{"num_hidden_layers": 11, "hidden_act": "tanh_gelu", "qk_norm": false, "attn_scale": 0.125, "bias": "all", "tie_word_embeddings": true, "parallel_block": false, "init_std_up": 0.0171, "init_out_by_depth": true, "lr_head": 0.00639, "train_tokens": 283800000, "dataset": "wikipedia_en"}
Each number is 200 + 40 x the weight over its row's rms, rounded and kept within 0 to 999. Layers, rows and columns count from 0. The size before them is the row's rms in percent of the matrix's.

# layer 6 attention value, 128x192, rms 0.163, rows 108-127, columns 0-95
098,211,249,232,198,227,189,197,170,128,204,271,189,157,188,128,272,153,199,207,210,265,173,257,172,244,213,189,144,214,126,172,156,154,208,252,197,142,246,202,227,183,144,214,161,187,222,192,146,154,246,255,219,223,108,206,140,105,188,270,157,272,257,273,123,259,147,188,193,174,232,184,208,224,170,217,148,238,195,147,205,187,244,180,193,220,130,195,227,245,218,220,201,179,210,273,232
100,211,212,157,227,164,218,229,218,188,287,213,225,161,259,206,204,202,197,135,178,154,267,177,207,272,129,182,220,248,191,231,132,188,240,213,178,148,210,205,242,269,172,260,132,191,253,200,201,184,202,195,196,172,194,183,191,168,223,207,174,211,78,211,284,260,200,136,218,235,168,174,274,226,190,183,224,191,235,176,156,180,173,183,135,228,262,230,214,131,196,238,200,167,112,206,197
105,137,192,232,153,200,128,244,216,235,175,220,228,227,245,166,231,277,181,135,224,237,207,203,166,150,213,213,219,253,185,207,225,250,174,173,180,116,229,225,183,209,186,230,195,219,200,146,250,231,219,206,162,163,121,135,153,274,240,236,159,142,172,187,229,196,160,183,231,274,158,186,192,223,166,194,168,189,261,167,202,195,211,223,241,194,225,184,199,190,253,238,167,166,186,209,139
100,229,137,220,144,229,174,226,192,207,164,238,226,240,245,170,251,225,180,288,214,261,208,225,178,234,201,141,233,195,239,182,198,118,210,203,208,237,150,157,209,190,147,294,199,216,262,233,199,152,207,236,148,212,198,185,182,199,243,216,161,225,188,162,251,179,224,191,142,248,273,229,216,235,218,149,166,156,253,204,187,176,165,289,194,292,166,254,198,160,184,246,214,164,264,138,218
099,178,186,178,251,150,262,166,94,154,188,260,192,146,197,324,199,190,199,179,170,242,154,189,231,200,216,249,186,144,223,188,106,221,232,156,257,193,301,169,170,196,190,226,222,214,208,197,173,194,267,197,148,192,195,145,190,189,162,201,139,175,150,163,183,149,203,247,184,195,280,166,182,175,182,202,193,177,203,184,183,174,162,270,247,145,173,192,185,195,207,192,252,211,210,259,161
104,224,189,314,265,193,179,127,264,140,250,219,213,208,222,195,292,184,209,233,287,253,188,186,168,245,178,208,302,284,228,244,230,181,221,192,207,160,279,275,206,228,171,178,211,168,286,244,178,191,180,175,164,153,262,168,209,150,178,182,164,222,239,206,276,114,174,204,187,205,153,202,248,203,188,279,102,243,202,220,197,206,230,216,184,137,261,172,196,241,286,251,192,249,218,168,256
098,267,184,186,240,211,175,148,184,187,273,111,167,190,134,252,200,209,213,185,143,161,221,159,186,193,232,234,159,177,217,218,201,154,158,147,244,311,284,160,161,331,235,231,201,226,224,278,227,197,202,184,192,228,181,241,168,267,176,262,163,228,172,199,241,192,203,219,260,194,214,191,187,251,291,200,220,192,219,228,173,278,224,105,205,239,214,214,212,287,181,251,233,194,171,137,239
088,198,219,179,132,169,220,222,198,199,187,193,226,161,216,180,192,118,179,236,213,221,112,201,215,154,131,211,221,188,161,255,220,179,140,250,263,191,161,143,173,177,224,228,165,230,173,233,180,143,313,169,182,192,133,139,129,215,148,226,166,233,170,183,226,174,153,255,189,203,157,225,167,95,240,108,206,189,194,218,219,271,215,204,217,164,208,206,215,151,257,139,247,222,252,231,209
090,210,167,257,154,199,207,136,270,221,203,226,183,225,217,246,213,225,134,192,245,173,226,213,250,159,257,141,191,171,216,258,149,228,199,219,167,226,136,199,195,186,158,293,204,180,221,141,206,227,206,230,208,178,176,200,163,226,182,243,277,215,215,195,120,135,120,227,200,264,222,279,176,210,159,249,194,202,223,234,214,186,209,169,253,199,218,231,214,221,164,305,200,189,274,136,145
091,280,134,254,170,215,166,166,142,261,234,152,162,230,224,155,192,202,199,175,157,262,204,203,220,210,218,203,187,245,223,258,187,207,228,182,193,169,173,241,175,221,211,158,190,174,234,267,119,191,199,205,153,180,132,125,249,236,194,152,186,310,184,203,158,296,256,221,210,202,240,213,269,259,288,235,147,203,225,162,127,229,278,197,223,236,139,265,150,144,211,242,171,201,202,232,219
095,213,173,192,186,168,209,152,200,246,199,235,212,277,260,211,212,236,228,189,197,256,171,237,182,159,190,245,214,206,174,211,197,223,149,216,160,219,177,176,112,285,228,234,175,129,218,213,211,132,173,213,239,197,223,251,130,219,189,173,204,242,186,235,229,210,229,163,209,177,154,253,244,139,160,199,198,168,146,250,162,195,160,174,261,280,164,190,135,172,172,177,269,211,168,125,154
092,165,159,223,160,188,179,207,215,162,174,138,172,238,211,144,162,256,160,202,255,194,167,138,183,134,254,220,174,166,140,181,211,173,188,221,267,255,234,183,167,154,226,266,207,227,204,130,204,220,150,239,251,189,186,208,181,207,193,185,198,217,264,208,157,197,203,190,207,233,162,201,143,181,166,293,214,162,173,171,255,306,155,230,227,108,207,178,208,219,247,187,206,128,196,208,204
084,175,215,179,214,136,215,140,172,226,210,143,237,124,201,193,220,171,267,168,221,235,188,180,243,248,198,199,161,287,140,214,250,203,185,239,204,197,229,185,204,193,172,277,239,300,154,230,219,186,159,135,155,188,207,213,217,230,184,226,233,201,164,164,202,174,199,225,166,212,264,218,216,159,177,285,197,213,185,238,245,151,148,108,247,182,276,197,205,157,203,175,146,149,177,199,154
097,199,194,224,244,196,244,126,186,136,198,186,198,187,216,152,247,229,176,157,248,257,210,200,141,235,166,187,224,186,157,181,111,66,256,147,228,127,195,178,194,212,222,241,210,235,200,211,162,172,212,297,190,221,180,192,195,225,222,153,190,201,210,172,232,159,245,178,170,193,167,193,183,163,216,222,192,290,184,179,191,214,218,231,188,230,212,147,177,203,256,244,217,210,210,239,250
098,244,221,196,81,196,257,193,208,221,219,196,200,164,193,156,156,250,229,254,247,269,200,233,268,164,137,160,194,189,139,198,203,248,180,288,194,163,164,190,277,134,217,214,159,228,182,214,191,237,147,170,233,231,197,188,179,233,191,155,170,137,207,179,142,207,192,210,195,228,220,150,181,210,229,156,170,195,144,204,165,229,184,149,231,158,219,236,170,162,178,166,264,180,191,242,223
092,223,232,224,226,256,187,116,197,214,274,235,94,129,166,169,202,243,200,238,199,223,185,240,161,176,185,204,176,205,224,90,198,180,128,201,232,277,187,198,253,197,158,266,250,185,199,183,180,245,240,214,186,170,233,176,225,189,242,253,178,203,205,167,278,209,203,191,272,165,223,267,121,209,178,192,222,253,162,157,219,148,221,239,217,195,226,115,168,215,127,262,219,190,246,185,116
102,240,178,166,217,197,158,241,198,224,189,239,165,232,237,143,210,237,168,159,172,204,161,205,264,211,185,196,170,144,235,189,213,200,237,173,207,207,294,187,213,206,167,233,180,178,175,215,144,177,110,128,201,197,168,202,275,178,195,195,194,182,209,259,218,191,174,173,238,230,303,207,190,236,247,215,207,229,209,163,200,159,133,265,244,132,175,144,275,273,204,238,213,214,183,165,186
098,195,265,266,218,168,186,204,319,218,201,141,195,166,243,125,190,222,213,171,216,181,162,193,190,135,184,240,165,270,215,270,201,134,187,163,201,245,174,223,127,212,181,241,209,176,217,274,160,213,263,164,228,205,267,246,203,167,274,211,265,188,232,174,238,214,249,224,248,143,117,211,167,197,171,160,202,201,268,152,167,210,174,280,213,170,183,268,153,260,192,200,204,171,265,194,195
090,258,174,213,235,155,103,226,165,204,168,147,254,254,267,193,183,206,189,206,169,249,201,92,220,264,238,188,193,196,216,228,199,206,174,251,183,194,157,231,259,199,234,227,229,185,281,211,123,184,186,266,225,221,207,239,210,238,184,207,167,294,246,120,237,226,122,171,172,265,192,206,112,183,244,232,176,173,199,125,136,151,231,169,267,226,216,198,192,190,147,252,135,128,175,237,215
097,158,171,171,177,239,213,283,107,162,224,229,218,242,233,248,154,228,158,176,218,199,226,188,223,224,150,213,179,248,228,176,220,236,271,183,235,189,206,156,241,260,171,249,140,164,238,130,181,259,237,214,191,189,258,127,172,228,129,258,211,168,228,219,229,233,225,173,228,311,191,197,222,212,111,260,131,183,269,164,158,202,225,205,170,207,201,125,220,147,264,231,243,194,230,283,196
# layer 6 attention output (transposed), 128x192, rms 0.131, rows 108-127, columns 0-95
101,214,181,212,178,137,177,202,207,228,167,93,190,272,167,272,191,210,197,164,152,171,249,203,196,195,200,198,257,236,257,192,206,234,235,155,227,165,167,202,197,137,158,163,214,155,242,138,266,188,155,269,154,234,201,257,313,260,183,161,163,203,173,189,238,170,178,207,227,263,291,147,287,142,199,218,148,196,174,177,194,132,201,205,220,204,216,194,179,150,247,169,197,201,234,105,159
102,227,238,236,192,211,159,178,176,189,253,164,211,292,148,142,167,193,248,194,253,261,230,182,199,157,257,219,242,215,152,227,228,73,158,219,143,324,128,215,136,168,278,178,232,263,170,273,252,229,209,187,199,195,231,203,205,170,184,186,187,195,274,248,146,162,181,269,177,202,191,190,207,277,211,223,218,241,228,203,195,238,224,129,169,241,130,97,185,149,248,159,225,185,239,224,163
109,334,177,256,228,181,220,145,153,181,271,231,174,140,124,210,204,208,180,241,211,223,216,229,252,191,262,228,147,179,277,251,139,167,207,265,200,194,234,208,193,164,177,232,197,151,133,175,270,203,254,224,145,214,256,167,213,223,197,226,225,303,191,265,198,195,160,173,218,117,199,164,175,186,205,240,213,224,208,167,191,179,172,198,223,160,180,216,288,212,198,200,175,264,250,130,224
099,280,217,258,166,160,206,259,125,235,216,134,155,193,248,218,158,164,221,101,212,145,172,127,249,218,204,252,215,161,144,255,160,211,176,299,187,200,177,151,216,247,276,200,165,215,190,172,225,201,247,175,175,120,187,200,275,192,134,175,208,169,282,193,155,189,196,151,219,241,223,228,199,165,207,246,189,206,251,139,215,162,160,199,138,169,200,194,197,152,182,173,233,188,240,214,208
099,215,184,185,238,307,185,240,283,228,213,160,215,243,184,160,197,160,188,174,208,177,132,191,206,222,191,154,247,193,176,239,312,191,195,194,195,194,132,191,219,156,249,265,175,182,224,161,283,278,207,150,233,234,200,120,206,239,194,258,282,203,283,204,254,189,236,160,192,153,208,213,180,231,238,214,205,164,236,222,230,194,223,226,141,241,254,194,196,157,221,240,127,213,244,180,228
110,148,213,120,174,184,207,204,201,201,168,255,221,230,266,181,153,167,219,256,135,137,180,210,210,140,277,185,164,199,184,162,234,228,193,187,205,234,195,182,222,166,205,208,179,254,223,171,283,205,278,210,165,163,188,196,183,208,229,235,152,201,202,174,197,181,274,215,218,205,237,219,214,180,217,217,216,193,138,223,150,204,259,241,187,232,218,169,151,215,185,174,209,180,216,154,245
099,140,188,187,255,180,196,246,242,197,132,302,159,253,233,199,186,237,199,186,248,248,201,205,155,177,151,191,292,213,243,159,157,164,213,217,288,183,143,224,215,167,164,124,218,160,139,171,150,220,246,178,269,236,197,218,181,200,105,144,222,184,233,138,195,217,221,179,208,179,135,160,165,155,177,178,146,220,198,202,195,148,228,231,145,206,164,205,159,196,232,164,211,219,237,260,190
098,211,197,268,231,313,226,320,203,218,252,220,186,182,206,228,218,227,225,255,212,212,218,197,239,208,212,242,175,195,186,251,142,198,244,197,167,172,260,221,224,260,230,241,192,185,264,193,227,265,151,183,166,237,268,234,246,276,192,167,182,173,196,206,112,213,282,184,173,184,215,262,157,284,228,191,311,153,242,160,178,225,200,251,230,267,276,167,171,188,124,183,191,265,166,239,215
099,182,194,221,152,222,206,227,173,216,182,258,188,152,209,121,143,161,252,183,210,198,167,178,183,194,147,227,165,192,207,208,200,183,153,142,237,162,256,165,176,250,204,135,178,209,220,244,231,139,250,209,205,231,166,173,191,140,189,115,198,194,191,155,210,201,244,146,274,173,192,145,173,141,218,229,129,149,214,189,209,246,188,267,155,177,238,168,252,186,190,151,220,120,174,207,266
093,181,261,197,254,268,182,270,249,156,150,199,162,211,218,181,212,227,257,247,260,166,198,163,116,217,199,239,262,141,229,231,130,229,177,197,251,127,250,214,224,157,243,230,212,234,180,218,239,184,243,159,215,180,244,241,163,231,200,255,194,107,200,234,228,198,132,224,210,170,190,109,165,187,173,167,232,198,204,203,272,180,141,160,246,152,177,202,160,205,256,82,177,220,184,113,185
102,206,247,178,184,238,219,221,229,139,225,158,186,137,196,192,250,150,214,213,205,134,254,127,193,218,184,151,180,189,287,173,252,149,192,192,175,222,207,172,302,197,182,188,244,171,184,164,166,215,235,222,145,200,190,240,257,189,178,208,261,185,150,162,216,236,131,241,247,241,198,211,197,186,215,215,130,174,241,235,269,190,190,212,136,143,275,131,200,235,273,232,117,139,243,245,198
095,225,219,251,203,139,219,161,219,228,186,214,216,178,210,202,190,213,205,235,226,178,141,252,212,225,142,221,162,205,253,160,169,189,184,210,134,158,214,193,229,176,226,172,183,163,192,271,234,163,248,217,161,242,255,165,197,227,182,208,123,233,132,149,244,214,244,241,247,150,162,201,177,199,215,173,226,268,235,171,181,145,200,97,177,261,224,255,216,211,140,142,237,247,281,146,246
093,216,190,148,171,206,176,191,158,226,174,286,236,197,232,218,108,157,169,192,196,182,229,180,176,143,209,120,178,113,197,260,172,143,193,168,156,176,197,215,228,176,224,145,165,122,220,191,148,262,216,149,225,209,298,192,187,158,172,196,139,170,183,199,219,181,152,181,189,152,119,235,299,236,211,186,228,146,183,139,230,290,276,251,170,182,194,164,196,192,177,146,239,166,141,256,205
102,257,169,155,158,183,141,211,220,209,220,199,229,210,191,291,204,212,164,225,234,184,202,216,194,197,204,172,201,203,175,257,243,210,121,229,242,230,90,210,203,163,135,149,162,222,184,213,327,202,189,259,164,225,180,290,194,206,187,162,199,243,189,189,210,237,225,193,277,199,207,184,200,174,160,241,227,165,185,86,181,136,165,191,204,183,237,221,175,186,215,208,213,241,248,84,216
098,186,163,152,235,254,252,221,229,206,185,217,204,246,218,200,240,185,124,169,219,127,242,174,193,197,164,249,225,154,265,269,163,142,283,177,202,215,222,153,138,256,186,208,228,164,220,121,178,143,194,209,250,249,149,241,301,233,196,228,197,211,200,204,241,244,231,243,247,148,102,248,260,238,158,176,184,135,239,195,254,247,251,200,149,230,216,206,182,223,217,205,175,198,253,198,238
097,198,239,169,208,166,120,200,176,187,167,188,190,156,141,251,173,180,229,138,158,208,236,147,191,287,183,245,227,155,203,227,257,142,165,241,301,192,265,200,216,222,195,182,141,178,139,215,167,232,222,195,249,292,131,254,248,229,169,188,193,228,161,219,210,151,170,209,141,186,227,164,185,225,209,197,186,176,208,241,200,185,241,248,209,186,213,242,174,185,221,169,141,185,244,192,260
101,168,235,221,211,240,208,173,214,285,225,131,251,160,196,197,155,171,183,230,243,254,212,186,256,203,202,214,210,172,186,231,184,233,184,208,247,185,208,271,137,209,254,179,233,135,245,187,264,277,290,162,127,186,171,190,233,105,210,201,237,279,164,162,187,161,203,161,218,179,141,211,202,135,148,186,205,174,212,285,170,244,231,174,234,231,207,221,126,192,162,107,164,211,163,255,161
095,193,167,144,217,195,232,206,141,151,198,184,207,256,227,256,182,179,203,172,227,229,172,174,189,180,264,173,217,202,186,178,176,227,168,186,206,156,310,190,245,195,203,178,198,219,106,209,241,155,176,169,260,246,205,207,183,302,195,233,147,197,129,221,186,252,139,213,195,223,173,144,159,218,237,228,200,185,148,207,205,221,218,114,222,192,230,209,197,128,191,207,218,221,148,237,227
089,262,218,159,163,239,274,215,177,239,223,209,234,190,200,162,186,207,189,222,220,191,251,230,165,226,209,304,172,248,210,153,138,183,176,182,172,195,244,169,208,137,134,216,209,143,182,233,280,210,270,134,173,127,218,133,202,202,170,176,244,188,216,216,169,200,247,148,210,107,192,229,297,231,149,230,197,288,201,216,236,188,124,229,196,184,176,243,142,212,248,151,291,222,216,207,173
098,216,250,220,206,100,186,190,258,250,169,129,181,195,206,144,199,216,208,133,149,170,172,147,159,164,213,181,222,144,157,163,238,125,213,331,154,184,198,239,153,210,142,154,250,214,211,175,219,191,226,175,207,220,195,178,204,228,214,137,172,248,177,162,124,198,229,258,229,206,236,207,187,151,234,178,248,191,158,224,250,156,199,224,189,217,136,210,182,214,149,150,194,181,192,168,195
# layer 6 MLP up, 768x192, rms 0.161, rows 0-16, columns 0-95
095,192,262,159,222,136,149,181,137,240,229,171,249,297,202,169,179,223,213,205,146,283,171,235,212,253,247,208,138,184,236,221,185,171,297,141,207,186,172,169,253,197,189,243,152,197,210,154,208,215,202,264,133,217,164,223,139,216,182,234,168,180,193,218,214,152,230,231,113,201,211,221,207,186,235,136,191,185,177,276,200,232,168,179,163,170,224,231,146,160,181,186,150,292,232,230,167
093,259,207,196,194,175,157,202,177,174,228,272,203,266,231,158,209,153,174,160,214,206,220,192,202,235,259,238,228,193,231,280,165,185,253,184,280,177,221,192,180,179,165,256,187,121,247,211,228,302,309,165,121,220,272,186,203,295,209,266,260,169,171,160,209,84,244,249,237,190,253,221,219,153,191,172,193,212,163,291,200,233,162,162,207,204,178,156,148,196,238,210,228,166,171,186,205
092,221,209,233,160,213,230,160,167,195,216,199,183,220,129,146,166,209,135,252,209,185,244,228,189,116,303,217,200,196,215,127,156,267,273,215,154,164,233,307,175,240,180,178,188,190,184,257,244,274,197,272,262,223,260,231,168,278,133,121,211,161,218,178,212,155,196,128,179,184,184,231,187,132,196,244,167,185,182,144,235,181,247,203,188,261,178,239,231,151,228,158,218,142,222,194,229
102,196,226,214,213,142,181,144,145,169,203,180,189,217,300,171,239,207,138,268,160,213,208,305,168,206,230,207,223,246,154,212,214,218,177,194,249,173,122,194,215,186,155,206,206,174,205,193,273,211,152,173,222,206,141,155,172,218,195,277,172,162,185,218,150,98,209,224,250,166,213,206,203,256,161,212,205,251,273,234,172,281,234,302,153,238,212,209,190,200,202,163,216,149,169,197,200
101,194,285,218,195,229,207,208,151,165,229,162,178,227,216,166,157,186,158,111,253,248,193,235,192,235,159,191,148,172,150,131,122,166,145,147,140,238,174,190,242,168,199,214,223,158,220,196,183,258,192,247,249,234,192,287,224,178,163,191,194,194,157,151,240,150,240,174,189,191,256,173,205,195,122,160,242,229,216,229,189,221,230,188,277,228,169,163,178,222,176,257,207,191,157,251,160
105,161,196,262,145,214,220,205,190,110,238,167,137,176,167,147,181,256,245,281,215,246,232,160,153,161,250,142,236,225,167,194,201,207,173,180,219,228,148,198,185,153,196,180,222,248,202,209,247,230,191,215,261,267,183,222,146,183,177,232,175,226,171,209,204,183,100,179,216,180,227,301,163,153,291,219,161,216,149,296,184,160,268,186,179,194,179,204,265,229,217,280,216,260,209,218,212
097,141,181,174,199,188,244,265,185,264,187,234,198,178,188,210,169,187,218,190,128,269,230,232,149,209,236,175,159,218,276,248,235,192,186,156,144,259,231,128,193,132,254,250,283,231,315,224,269,209,162,244,182,228,230,222,263,152,253,205,170,231,257,223,255,170,179,230,191,146,246,157,271,205,175,195,154,174,211,221,182,211,243,206,242,185,202,247,158,210,195,178,279,245,203,234,180
090,221,211,156,258,193,219,240,209,182,201,156,218,248,194,192,139,167,184,153,180,233,176,202,178,287,274,147,236,196,178,196,239,188,172,175,182,281,192,205,202,223,177,192,161,255,291,153,193,194,198,237,210,195,217,137,191,227,187,187,203,153,159,235,192,193,198,222,208,201,244,143,251,138,221,209,211,193,181,168,169,192,288,166,275,215,245,175,194,207,248,189,203,220,223,182,190
104,247,174,163,201,161,175,239,203,286,237,124,129,129,201,162,191,120,199,218,161,232,185,159,216,179,231,172,222,138,232,235,258,247,225,260,212,199,226,178,141,182,170,205,174,213,104,220,250,153,144,165,157,181,203,149,192,204,230,196,163,159,175,197,242,268,242,146,182,305,151,250,255,238,263,215,210,183,196,203,208,159,238,150,288,220,274,162,207,192,179,177,206,269,219,230,171
091,240,271,198,228,232,232,133,203,150,232,173,167,198,198,236,173,236,148,213,291,152,245,186,199,176,193,249,209,178,163,171,224,225,189,174,195,283,175,183,245,260,216,320,215,242,255,181,179,210,256,218,192,200,235,149,237,162,277,169,220,207,256,184,158,208,242,231,255,221,268,146,238,215,193,214,205,167,185,245,231,191,184,156,212,236,210,188,157,138,189,208,193,152,185,192,167
102,239,123,124,163,242,163,120,248,196,218,196,129,152,192,110,183,232,174,185,156,175,194,225,191,247,227,226,232,203,200,180,184,236,154,242,223,224,172,265,223,243,168,221,172,192,205,142,181,195,223,229,207,212,118,221,175,228,191,281,228,184,202,190,118,195,160,212,235,273,214,279,255,225,135,147,203,157,202,146,149,223,194,224,147,236,208,159,173,127,228,248,190,137,195,202,226
114,220,224,210,192,188,279,131,221,228,259,119,236,195,197,187,176,269,207,206,210,224,185,235,194,208,178,141,226,222,197,177,287,193,209,127,201,225,168,193,167,223,233,167,211,250,225,227,234,187,185,267,251,240,150,181,223,184,139,207,184,215,182,192,167,176,259,158,182,173,271,273,161,240,246,158,245,228,223,195,202,171,237,254,197,237,150,277,196,164,234,224,212,199,141,221,242
103,267,266,237,95,191,265,243,201,206,242,152,211,157,188,198,153,171,230,217,176,165,236,169,246,193,210,181,184,218,182,182,224,187,237,189,203,176,157,246,192,263,153,166,186,183,163,162,225,198,308,78,171,182,205,239,275,188,228,158,117,240,179,268,186,205,242,157,203,272,241,217,191,186,219,178,229,257,215,152,210,141,179,116,170,175,192,220,199,177,184,85,174,106,190,181,225
099,205,209,220,209,104,234,259,253,161,214,145,243,222,285,194,233,215,237,193,198,164,248,256,226,298,202,154,174,207,231,193,169,168,170,272,188,186,271,230,234,182,238,283,192,211,134,158,180,144,198,217,165,185,195,237,200,200,176,159,270,230,180,212,210,214,140,213,169,146,183,180,306,202,168,224,218,162,158,160,156,138,256,225,213,155,188,185,197,105,180,170,175,154,251,185,161
099,207,196,259,224,120,187,277,171,141,176,191,236,123,191,236,148,225,160,211,220,239,243,264,248,288,148,255,164,225,221,191,214,253,146,214,131,203,201,153,154,182,106,220,185,181,197,147,256,200,165,187,226,167,201,211,246,229,201,217,272,213,154,205,222,265,198,186,170,170,236,167,245,191,139,263,161,321,165,193,175,245,196,199,181,237,102,307,167,217,151,214,226,169,156,204,155
086,223,236,224,251,167,196,179,126,227,251,211,212,166,234,204,173,137,215,181,192,133,171,180,212,211,202,194,222,232,179,139,248,256,210,227,228,159,199,282,265,160,146,165,205,165,177,138,200,166,225,133,190,237,166,207,248,223,147,194,189,256,82,238,232,217,204,196,231,162,211,172,285,189,210,140,235,216,244,190,259,271,224,234,209,217,129,211,267,160,139,280,266,206,214,173,269
124,110,205,239,196,223,247,177,158,225,174,229,185,182,164,202,180,196,180,158,233,159,207,205,162,223,210,211,215,267,279,234,267,267,226,263,205,213,223,201,236,226,254,211,213,116,239,165,248,240,81,184,264,166,207,216,217,193,171,221,122,168,195,224,174,189,187,190,164,170,207,198,170,256,250,147,291,247,187,155,182,231,246,180,234,276,200,228,244,207,250,172,201,154,222,266,166
# layer 6 MLP down (transposed), 768x192, rms 0.158, rows 0-15, columns 0-95
083,209,187,152,176,146,193,223,151,107,164,204,232,225,210,159,222,209,184,191,159,157,220,210,154,183,165,121,202,208,116,158,154,214,203,176,156,252,120,263,193,213,286,233,286,188,228,181,114,223,200,210,106,162,204,155,210,207,109,95,252,272,210,140,215,273,164,202,151,122,194,166,192,209,148,189,211,214,144,177,237,223,208,255,235,284,190,152,219,191,275,213,256,174,220,182,152
092,200,218,237,193,201,200,167,229,120,199,184,187,186,191,245,189,262,224,197,210,150,221,186,208,209,162,146,198,203,199,179,223,197,196,162,154,210,218,153,215,216,259,155,236,155,220,185,214,249,207,155,246,191,249,190,248,191,137,189,158,216,167,193,194,263,133,179,201,192,225,172,267,132,184,243,202,160,198,190,252,210,238,237,140,171,175,153,209,198,218,184,187,214,223,234,214
099,168,215,197,182,175,200,232,190,264,182,193,246,187,288,212,222,166,286,153,209,277,164,193,196,228,257,218,175,184,195,202,226,187,174,226,167,252,180,185,154,228,186,163,233,198,180,195,180,227,242,186,232,112,195,147,197,286,231,258,226,206,257,142,249,290,180,139,153,226,152,235,196,262,221,223,224,229,232,239,191,169,183,238,265,219,287,135,238,195,219,251,193,242,225,222,195
103,232,207,259,196,194,225,191,185,247,198,229,133,221,150,230,247,186,153,146,211,308,120,210,223,116,187,215,207,197,147,138,211,252,256,169,227,209,211,238,237,242,256,168,216,248,163,156,225,197,190,92,199,156,211,244,241,186,160,177,194,216,137,178,201,260,247,92,122,211,155,160,215,223,249,137,159,234,193,253,255,221,140,230,243,195,228,242,195,244,270,228,216,188,233,198,191
095,226,169,236,190,278,93,172,167,274,184,251,170,207,215,142,229,215,208,177,198,200,204,176,185,207,219,223,140,179,162,170,195,213,262,318,180,202,196,228,216,217,221,258,185,187,256,189,242,158,182,178,166,182,254,180,300,196,212,192,183,195,211,213,243,222,218,134,149,258,203,195,214,142,183,193,145,158,170,110,213,204,160,184,219,230,230,172,113,253,212,215,205,198,210,181,205
104,226,224,182,199,231,148,194,180,159,96,219,153,213,220,288,239,234,188,242,221,252,156,212,145,180,125,193,224,179,202,161,176,175,210,239,206,231,182,235,192,173,176,192,186,200,182,271,158,213,203,117,112,240,239,150,166,224,233,209,233,173,163,209,158,202,186,257,163,206,218,135,156,150,236,176,224,135,280,148,181,239,188,158,216,158,177,177,146,182,235,210,216,149,255,304,230
097,216,247,200,202,208,153,216,192,340,112,245,169,244,196,205,172,158,191,150,254,178,191,262,156,168,195,146,173,186,155,193,226,250,171,240,275,194,192,260,223,244,209,217,164,230,222,161,191,234,202,168,211,244,175,147,242,165,220,220,191,216,154,232,191,212,278,124,275,206,121,234,200,144,227,191,239,226,206,180,162,177,147,170,239,148,111,88,209,158,277,216,230,160,221,178,179
092,180,178,231,165,236,258,197,187,146,187,204,207,154,205,153,224,216,169,222,196,147,220,175,180,214,122,269,212,185,239,191,157,220,171,245,131,159,207,155,333,169,248,216,197,178,129,232,212,206,222,225,270,211,262,215,196,250,218,201,254,200,255,198,190,163,176,217,162,262,168,239,193,188,189,199,193,165,187,149,185,176,201,254,113,173,183,230,235,238,191,199,195,255,134,133,184
093,162,177,201,163,159,127,160,164,161,221,234,237,224,182,227,208,274,146,186,145,176,197,191,119,202,169,159,233,225,125,177,174,187,248,137,148,244,126,180,280,186,159,224,173,139,197,187,194,156,181,262,239,208,161,234,222,164,179,206,208,240,210,273,218,180,206,292,208,155,286,224,177,198,202,229,179,206,222,205,174,184,197,212,121,189,194,256,207,133,151,161,279,144,230,234,226
093,207,170,206,264,178,247,147,250,223,191,209,252,205,197,188,226,172,187,211,234,178,233,208,245,159,237,208,151,249,261,252,253,149,251,235,201,249,221,179,208,183,142,176,252,242,191,160,237,223,198,197,224,246,101,188,260,218,139,166,264,231,192,199,152,216,195,170,233,234,159,158,182,194,250,141,247,218,172,217,240,191,194,213,166,204,189,202,206,241,248,216,237,236,205,264,188
095,186,281,197,219,211,241,277,205,226,137,215,215,190,298,171,266,210,213,239,182,178,166,192,171,231,122,193,156,201,222,236,140,174,156,151,204,199,135,161,233,188,212,215,224,245,175,209,228,104,185,171,202,178,232,246,285,134,249,153,178,170,260,184,243,260,246,207,145,134,234,190,146,178,141,158,218,175,149,189,216,193,208,234,135,168,273,225,178,201,196,204,258,205,299,174,288
108,231,217,137,148,151,129,143,235,145,271,188,238,239,176,223,218,281,187,226,215,218,245,191,177,168,250,247,235,156,206,239,247,222,217,98,208,163,153,216,196,186,271,180,276,212,200,245,171,245,231,228,274,217,215,228,192,190,157,221,155,213,204,147,173,262,187,170,185,182,204,162,238,191,235,237,244,150,223,198,194,175,182,233,160,231,161,200,209,164,191,258,235,250,234,202,210
110,189,166,139,150,100,205,188,192,205,145,199,155,159,209,217,192,220,184,118,249,178,198,231,224,210,147,193,144,154,237,176,216,209,191,221,195,213,186,236,212,133,107,181,181,184,234,199,206,250,201,80,139,236,159,208,155,167,186,141,221,170,141,229,238,151,173,186,255,219,190,245,184,187,187,151,200,214,158,245,202,217,152,148,146,162,197,182,189,172,163,239,246,203,180,211,137
101,191,153,199,219,203,208,189,230,216,188,195,178,146,171,217,159,177,182,241,193,187,164,218,217,145,282,246,170,224,244,298,189,222,155,211,205,251,173,188,264,180,266,192,158,277,159,192,149,264,195,137,245,222,229,149,217,211,172,171,247,204,178,185,195,223,244,196,274,278,132,153,170,258,234,163,186,151,236,257,200,207,210,244,155,212,173,183,205,224,227,164,202,196,240,238,174
093,167,236,203,182,298,141,218,219,201,161,208,250,211,261,206,219,203,185,203,211,189,191,174,180,234,174,122,214,280,136,221,251,185,145,217,234,188,176,157,138,237,189,165,210,242,196,164,180,84,220,179,228,246,185,139,192,233,218,233,275,236,232,134,183,159,201,214,252,196,236,215,250,173,223,171,136,157,204,185,236,188,121,190,272,146,129,178,219,191,125,272,211,166,121,198,185
092,222,157,198,243,268,206,231,159,153,231,225,243,213,142,196,177,134,202,198,147,119,179,261,202,254,247,215,198,205,205,184,246,211,243,162,189,196,203,161,159,133,135,161,232,186,185,211,190,239,194,238,252,240,269,205,207,197,221,187,291,230,202,277,194,167,173,157,206,269,110,175,135,250,267,212,117,195,175,198,267,231,197,224,157,166,201,208,198,137,187,193,242,156,190,161,241